Weights of a small transformer language model: untied embeddings, exclusive self-attention.
Each number is 128 + 32 x the weight over its row's rms, rounded and kept within 0 to 255. Layers, rows and columns count from 0. Numbers have three digits each. The size before them is the row's rms in percent of the matrix's.

# layer 3 attention output, 640x640, rms 0.0767, rows 537-639, columns 320-383
096:131122085166090131132105124174129124081152099113099212131160112090081142164175162163122136180126154106109057153091217129144138148182091135185139112093180194116180057173113077113130077147133106
099:179156119075176114144114146079128214114114129142142124075116159121126140116169105141064117109142103123142063152144139116193124117105188128151116059116098146134095162123178126145212134068188158
095:090134141142096060101097104094105135067135135152077138147123121129166130122165081112156096070107190125094138129101109145059084089116125155151091148141067140148115147111139122155139142084113125
102:240102126125025113222156149114135172108053151102076188075095121080173101136211108074150136172129088144140196092181131090117113117137069144071138152116090114142101170139171151091083083146134162
104:174098143196185162121167121084163124130147139140166099141144158127114127104149118130053115184144099123106093178130097113061122126094191109146098159101131127134078116109108156142137143114217065
095:198090218133100017100119133132164186082131119171181185105181113195120136141118123101070145138117147130151085139113156144163069159075058186066124131159136126169112170153114102127146160050118110
099:105155151138116168059129193137088131100156102116099108121100135138147172106166150075138129101120124116122136111158084042106053195214143118131072190203105095103063066067138141144111150134127134
103:109158194175088140126155135132145099059128128153092167061156179070048029179098128070127092076106141135145077120136122146134141159180163153141107117108134050138083147111124166066132145130072134
099:108143138174051150148124095137100155091082152055086168196111109204186175223210108151127083121142096109108177091115170159122157122134114112122119122106136141058156136104172115130096110120133135
095:179150101117111126164112104179132108086140139113080184134104147168167110185116144172181152167126133163125147114110127151117183110138164147143195163171066126119107138204081129128083079106120092
098:123139143096131104192130189118134075056107079119129082101101129027067158111138129103087071123151153127201157096114083127111100127159191153130089137131201058168170157166179168170163131134129132
105:153166157072174098130162149161101133181120138122067107120131188142087108159156142126115149125151184114135144152110123152094109163192139060040185163105129095068126207138169080140090100141120147
101:155095082179126149106143174167175130022151098167024179100120237103064136078087112134114175086206158119141160109086104055149061188139220111149088148134142165119176150080120085124102116167129076
097:101143113160133087113173133140137070113120158164068134158094154131130087091160171158149155158098133095096057151134144071150139126143171114131123099174177090112085170060164106082215117131066109
097:145126108151125092127111098093119116132162120087144129143102137096088146145027127189121140112112130115118137163156070148197160130143125156131156089098179168153131102180124134106101194154118086
095:158203151119142109182072125140170094151151120148127153130155191141147135133150123163126092149125175111121094116132189153062152110152091137121116065165168106142096159190131144119167127188124135
102:163124160193116151049115186087157144107123089147115152191067059135083142094142102111155130147119147140152139167118203121113098160118114194115084157104170134146102086150163087117134204086200141
096:102111188203086201162118219118112132176135108089099203153151097050092164073145146076123152196147205056180131151111132128121148176110066063086078125161075086142109119072178187138168115098103166
098:166167089079172102129140198097145124096110132097096197175140132110097144103184191027155191114130069184125076106087098152103155196213178095221146158020111165168132142144157140122175150081078131
099:093093136163173165088118141111168110086145100174144112126119150100096130067108145153148119038166149174130167100180121153089153145175160206116106119148171195143142136163145183132111142078050108
099:155145131134095101116160079160096124133162158156123115160172063129091103151121185103095038137088116154053098101130163048081164188133081130112165179119071136200136141119174175078096164083153215
102:178138140148229145101159214099144096159095164127159108130102246112112128215159131143115145118127218156101134126114103047164118130164183114132115090119119125231143133135123164091119112056065109
098:094112142132086121101132085169104150134073182053172206155091106160125180153175113151154144172128144073103125078145070094158156095110097084149131157067075130111155099138121116087131141129194113
097:151188124140112142149007107182125139176163126147092122139082099111136159155126129111144157207124185126123098128142149081101127100155135162144083158175094143111133118070147112101161145141138133
102:104139097158141157095151119231209149125143148139156136189235131157175132135166141170097139123107086189046035145178129035156232131107132126148152120120134155146081131113178098103089131107121127
097:153116128161203186193121159122167142148086135069133121125125125142072122132081106116114107154134174146120043117097170109108123137095146121138033179132095114133081096221043130123124103118162181
100:181086156093122096079182091133194118132116162142122146124075121156061045097135118134069086124142101132135123105153117114049094102147064175154144129099051147117185142159171167096146161119143153
098:160185142136157139099167131124090154202107192123110141134176123162168136158127157092162121079121131122176130143121173177087184145101094108173121146120091193129110117113105129099127140068154110
100:114155134101114065122156148118162130205089138117164147114082128049100106136148158162139161144129154158084066182075195143175128118194081090112089103174066136101106143172081164133122052097177145
090:108056132113146188099103123218093118168115095159091133155097143069118074128160130124160079092108138067070149099134132107094134087141165163144117146194108143135124158182173072151179086164101140
105:065110111139093120111119134120109142186129191145143146107161108086180168112200107185094128255151065121113135182168125136108124140148098097124176096123073143110107093137124059137051042086159153
100:113183120119107146176119100100108136156125055193122149116104138084242096147115092195107119096165104106132121095109136219139151106105157162129119067097133064084165142090155129124149068109146061
095:110095058161107085138166108159062123138159135149151081078114091149101148127093105156115189089105161118100156147100148158123132110144131099105133084146172164182109131123184179155136161115151081
096:161093130077088100145114140131099144105167118076036175138146141081123192061116162116117131131103153096163178138156156215135161083098147135109029126116175171121107129079139151157177091142167122
098:075170184132188128102085132164082067157159136147141153120159157159149117134100144105218114219091123131165167204114166145078080125188096160089167168082123118177117137170067160163093144066187125
106:148100112036171160060179144141043152139118095157136137111075156102082142102142117073118121155149174161159127092122170104099159079130154149121164131159094128121165132134117149059122074185136178
107:132141098137066184088046097133122073060135119120157160141107136160127098066026123140173216085115096149159197032190168124191115139140116185114067124147076106138124103163103135109176101139101114
107:107062135119116147128145151127135140154130115106087123139107098169121116142131129136166060155149147132086088181070172120094205013115159096155106153162124130141158139147196126173176144133178107
102:159101141104156094101134108022119184226120143146101122149128115122134125067118114095141122153187087047159175064095222106167117096113107230081097140135115143089085163110089200149178178149095118
100:152152162150102107126163135123115071107182198129141134171127184154110066142173122105137125138126083143118134194120141177146147167131117129137126122086078121198110138158138134102083114099091137
101:170168060152088037189129137133133146124122026087076170111150185098092103110174115093091137171106102108211053154104127129117087104133101110143080106101090077094121144194133107123144179119093165
100:166111138129145111136103109168136203102202107145195143125148133115200048121063060054085123106110150105127133144170135095060055195145081153103104146188192175113170059188125168039105169068201117
097:194111089146142106079106108162099110130065176153055116132161117136123137115147160108192132172074079077148068170139173182200204080136165128091146045155143127148123138156117170119128149135132184
105:153115127160114203159175090130153114088131098134144146118125133171126114150176064088093103152159057081085208102147140152147115132138117204047101099116205182107108146147127116122152140162186148
104:104089090137131114164191092069071149128137104144109134192132109094145120113124091103132127090255160088103136127142130161095155129099146147170018168047079158113124025103099140056161170138076081
105:103136122139135107094129204124091136148139123158100112108085084147140123188082131153092165203106159120125105094090159152086122117079109136093039078127129082125165137127197151109130141141146161
098:149153154123155203093145125158111112118055077152128157060145182037189112068136134156127138157182136145193178087164157116118146086049191082107068112149117142070090127094158096125121102146123114
102:100122101143135147160161200147109105170250105122152148126155099166146055186174123079102188135046074112147206097140166180148084136134090157152114109131113119120120076147039083122167146095230134
102:130160162163089056193196113120138120104166074078154109127098164116166154135162169112135155170136140180168104078111106136103131222136120151151057141067107150073175197227127152122148123078111107
097:100148088061163200157171162092142140133133146180181129084107106133130163116156183136092144084151106082136141127118131178081090086144157103098120128140122124154146071077070145086054128101189124
098:139064147131118216086080136209131140148145122169149115107125002103101185077126179165081143101117044126128103183191087115084164111129201151118160101213163232091102127049188078128061105108162138
096:149090135165124099165129157148177063120109173152147179122111085158121132110177137153171173134148119071093096168104121117182093103092105167153146089094110089086078155146120116089089129095111113
101:090168101130099188141163119162171170190116192105101087170191157148170128153139125147045152145096046098125095132093085155182131161163130140057140105143140094135080087143150045101201182096165097
100:091165114175086046189116096070108109163128142089177156134146123049138141085168140118105153128100129191124129121077171187142159149029136152072190155076107119166144120154147164119126154039214133
106:059140173213088184166107160127134119191109122139192108077100126104113092175142085116149116139151170091050053172180170140208119070017094168110185166107074120143122145114117116101136188153172085
097:120224082111130184131092164144159091150120161157130093162114102098093142114104178203133151198146052128118192146180151120108056153133129144089127084146107167106099093078170098104114130073092132
099:131084123147102122115071135120123165164096079122136058149082102147062124169152168179134150167083184143096142143162070070097158161082147126143153086143037158177125144122112125114156103156171135
096:138124108096096098125144110111142171112137115113138136124152139084127124180056094099112111114107147124153103089218094171137094156130103183178131115118171191087124100149128120180189133079184127
101:149139255088083117125059122072089156161116174111114192173163180114139142155138152136165116143164126173078110181136100123132117187117064074083185111102048152189194093153149103145191143053120096
091:055133116111139161166133140109161123152133166128133143086108155102139089132094130163142137126098108162015101086151075126137096097081113088156125182143101121052170217121159165115166153101120120
096:120156123120191190064157130130024101097148120181109151118115102097125123098121106145153157132183038120128100141064130150066129141150174111152136107077145083165137191142103062180114102157139096
100:135114138147095125083119117136195169127125047181094109158164097128083142103082112191133135107173106173168140116052106102076107114163080090133112079137167161134177084167197133129131124128050244
098:149171163093135041148183199107115121090140141109089134119161205107152088067188120110043170139142074099195153043113110169179096142161139124109128158112144117171146124067151152080060116131106129
105:092132066133193159074123126078144077116143117121168065057147150174170120197129141138125158168166166172116121099078076205070166123161168099136171095169152165146145185115162100220162080198124139
095:138160178160093111123084132171187117134121149120147134110121111127171093061112125028184111102193137164131139131179139084069166121068124046099146067104118150170141139066084102092142145145157182
105:105102131138208118154135125117143183181138162143192107123178138079146191103098135153142109121148104082187174152073144206099163107057173100132156132119192163106058131167097120151137113135222058
097:109148106085075073217136075169149124074175133095203103142150096195125139208170159171108140148108121112135153169179155063137110084151123172151159108123187088159120085096096106124103149143124103
095:181117164186124149106206175148107186116124128149119165113163078096142144166157099118114101079095136155204128180058176139097158130130102103178129182058198125126125095247134139134114184190131114
093:193162084107135177117112095113112120101085103156161100125140074123177108111133180173096157127119071122138166178130179182093113139065085101151147122122095088103064159081132040156128100141147134
097:094181155087082092141161115131148111160143097114162158119159153102191076084204072090093102076168176106126084087179051154096145147124165202163078197170103105174167125050133110136145168120132128
101:192082142131103092139168083100153156165122141175159145145102094132106115105135100149124132081141143101159096127092097112143147129088100120111111111158078174213123108166091109131138165096109116
094:067099104142139133159154104106154112094099094185105156118149085153194202102104183145082135117189132118088190152100121143105100083126184154137102114122162073089115154132168166140122189149125077
100:135157126095101136131126223095075052089089106104073154108060164107106104076072136121158154126115127133154157037207143085112115115102132174068081166181027192067117091091117162163216127119069054
102:170160135171133122072140081143181120133177127082086130107155092198180129158129090150133108120159208193102135136145123160134155178116115105108122122162138142116225104115073099112063098104152128
104:119108171122111145129127076104140115056124159137121099096133117149123125090129118111127127134217135108142170101076147130196133127095123095171146158082196082096137090158135187135122112129069143
097:157124106141164114145093107097095147117143203158087116123139142132166179183104130113167104150128128091192170159155191133150149098105116162183068099144166108176080035180166194091206156145109088
091:145085142204137126167085144144126175070189148124084088142170207167138102123140150129117105112105164130063165102094140094086123070061106088118085065176176158098130141091104110138127171122186145
168:067085156095129093130140127100116159121150104114144110100140084062136190081123083158095107093135191144183165121135169155114105137181108145134054145129100131067084064142141103113216133150156074
101:072186112115128198112053188131126016127155119095130194153076115100146099177201115150096199116129149145164135137153156121122157159074049098112227136169062149065146154073127101161140081133143174
100:095143124102126168090155122107158199123124090144118111119145088095140099174111178107112087133111171121116094079152155132032157113142114101113100190175147108120059096190063083137127157064153098
102:124131115130167175122145143085058162102171117142132117118194058129142130083120116163102063098116053109113153049129136164122100160145106158070127068128168137142178075178066143163112160206167096
098:120108125090116105093103166163113112120129090122161246144132118106095129132144172101162120080112154125137035097063084148056149206161120166091123155133117115123066178060135100146135152194035136
100:049168068125134168104146113106117129103139137129127217110120093137202091127096188154116077119137186095178144133187162117164135127179121194113143106204169117114125022050168103164211084074126115
098:120093175103082127128097091108173201073158173009111123120140092176130168210108147093097137121107114049106121054119196185164139113109078100152102127116093135125102129113156097144145140076135142
107:186088127157130159155121209133125151111129118105141153147105090130138172104146150150146069141153136148061109137071145163095105120185075118139100121111156177092134145126131096120095134119175134
095:147060127201140086152147177135156100115074143122114158071126079216130158099110224090141107088139163122064160133154080146187132074118059076150079157118180063129129108099126156130152165086137147
101:107122101191100173133136106150142087135125135159106158121116030144129157255078103209099098149199143147154140117124181087130135143120093123050130136180154081145216128163092144117181106086114127
104:091125131117221145152138186147068174106139159170127101124100232103160106127175141100138160165074148103104150163169152141127165177104189165157137114137090109149102162174143125137101028173142134
100:167108134111098134187105112134175166196114144204176155126143093125172124072152167106131106131137064157141089156068095118165152142193105163177121142081033067098120069157146119163106125095101140
098:051122077092083095172134105102081114063113109121157072122190102190137100157177092105122161111069072182040096133160184193108186112149133168155164116140168106051137040103134144160130098138134077
098:138194124146122133047147083092174108104175119056083175089158126128096070103100124084138101155138114196146052133149147097147140177166142130094117139106203114138151147155059105133191205169128182
096:105146104123166116140063079056105169137083175129154073155128158104054089128201118164138109119122097103134177105132140127110183231148173135164219119211105147122146102058096109101169151139129150
100:087068103064108168141120114143165140171167171079161072189100123093149170103149170161129139151071099109105099151079164163139128091137098132157182074147118126156097085110076104179116112084075108
101:099176090105076154162175143064094114098127160134145178023115104096127148171113123097163089147075077142140139148161130159171134170105184118163175158073157127184141119126092182129129037104081103
103:156151156131163041151183146107129095107130160037104176226194162125105134070122084063127115146175083114056085110095124160113148134115117044148123164132103136094059137152142157209165121076149115
105:146070067068133161119123153107110131071091094157082141150179179137097152146224130094078172170099167132092140160162142181074109125181160075155119148082159141130132059091123114163098121171180088
103:127106115099076091065129154073157149102142140125159154174065162194060087136115100109152114136176052040151170133097084072092112158133119127118064137083166108177120127177096116080176146129193063
098:087075113096130141096143186120137181086112120113172149100154133087115142154087193109169145083103166135131090161169177156157126122130119162130177143112095074108033185092109174187143142145100118
101:082100103138114223163147109203088131099146186165113090190127142135123139118093059150142190100144130142114164044137157156152089127076095140116118131073158135124144096121083176160154117212162170
099:106186131111125097128134143116130097125155127125138085120116087058141162045096133105132113101157114186108156153084110158137118181114136092191068097094095150153158148160113183136124145174105143
105:137161133068134162141152130161078080118162167109142139103122130113183097140164174160150081115071092144099133134133129100154128144138136074115204157101064060114115110081113169146117072140099139
096:149171146150084164173167188137144189098109168226139143190120124179142136055141099145070146087129132090105144124170098112151101103184086093164149106080088143103072059136078137098154105100142153
104:115144157122118122203114168134182107151141138121125131112085212127158132123145167081102159115105073149059117176143094127209144103083107098066199137066149125172080125200091197103125116136136180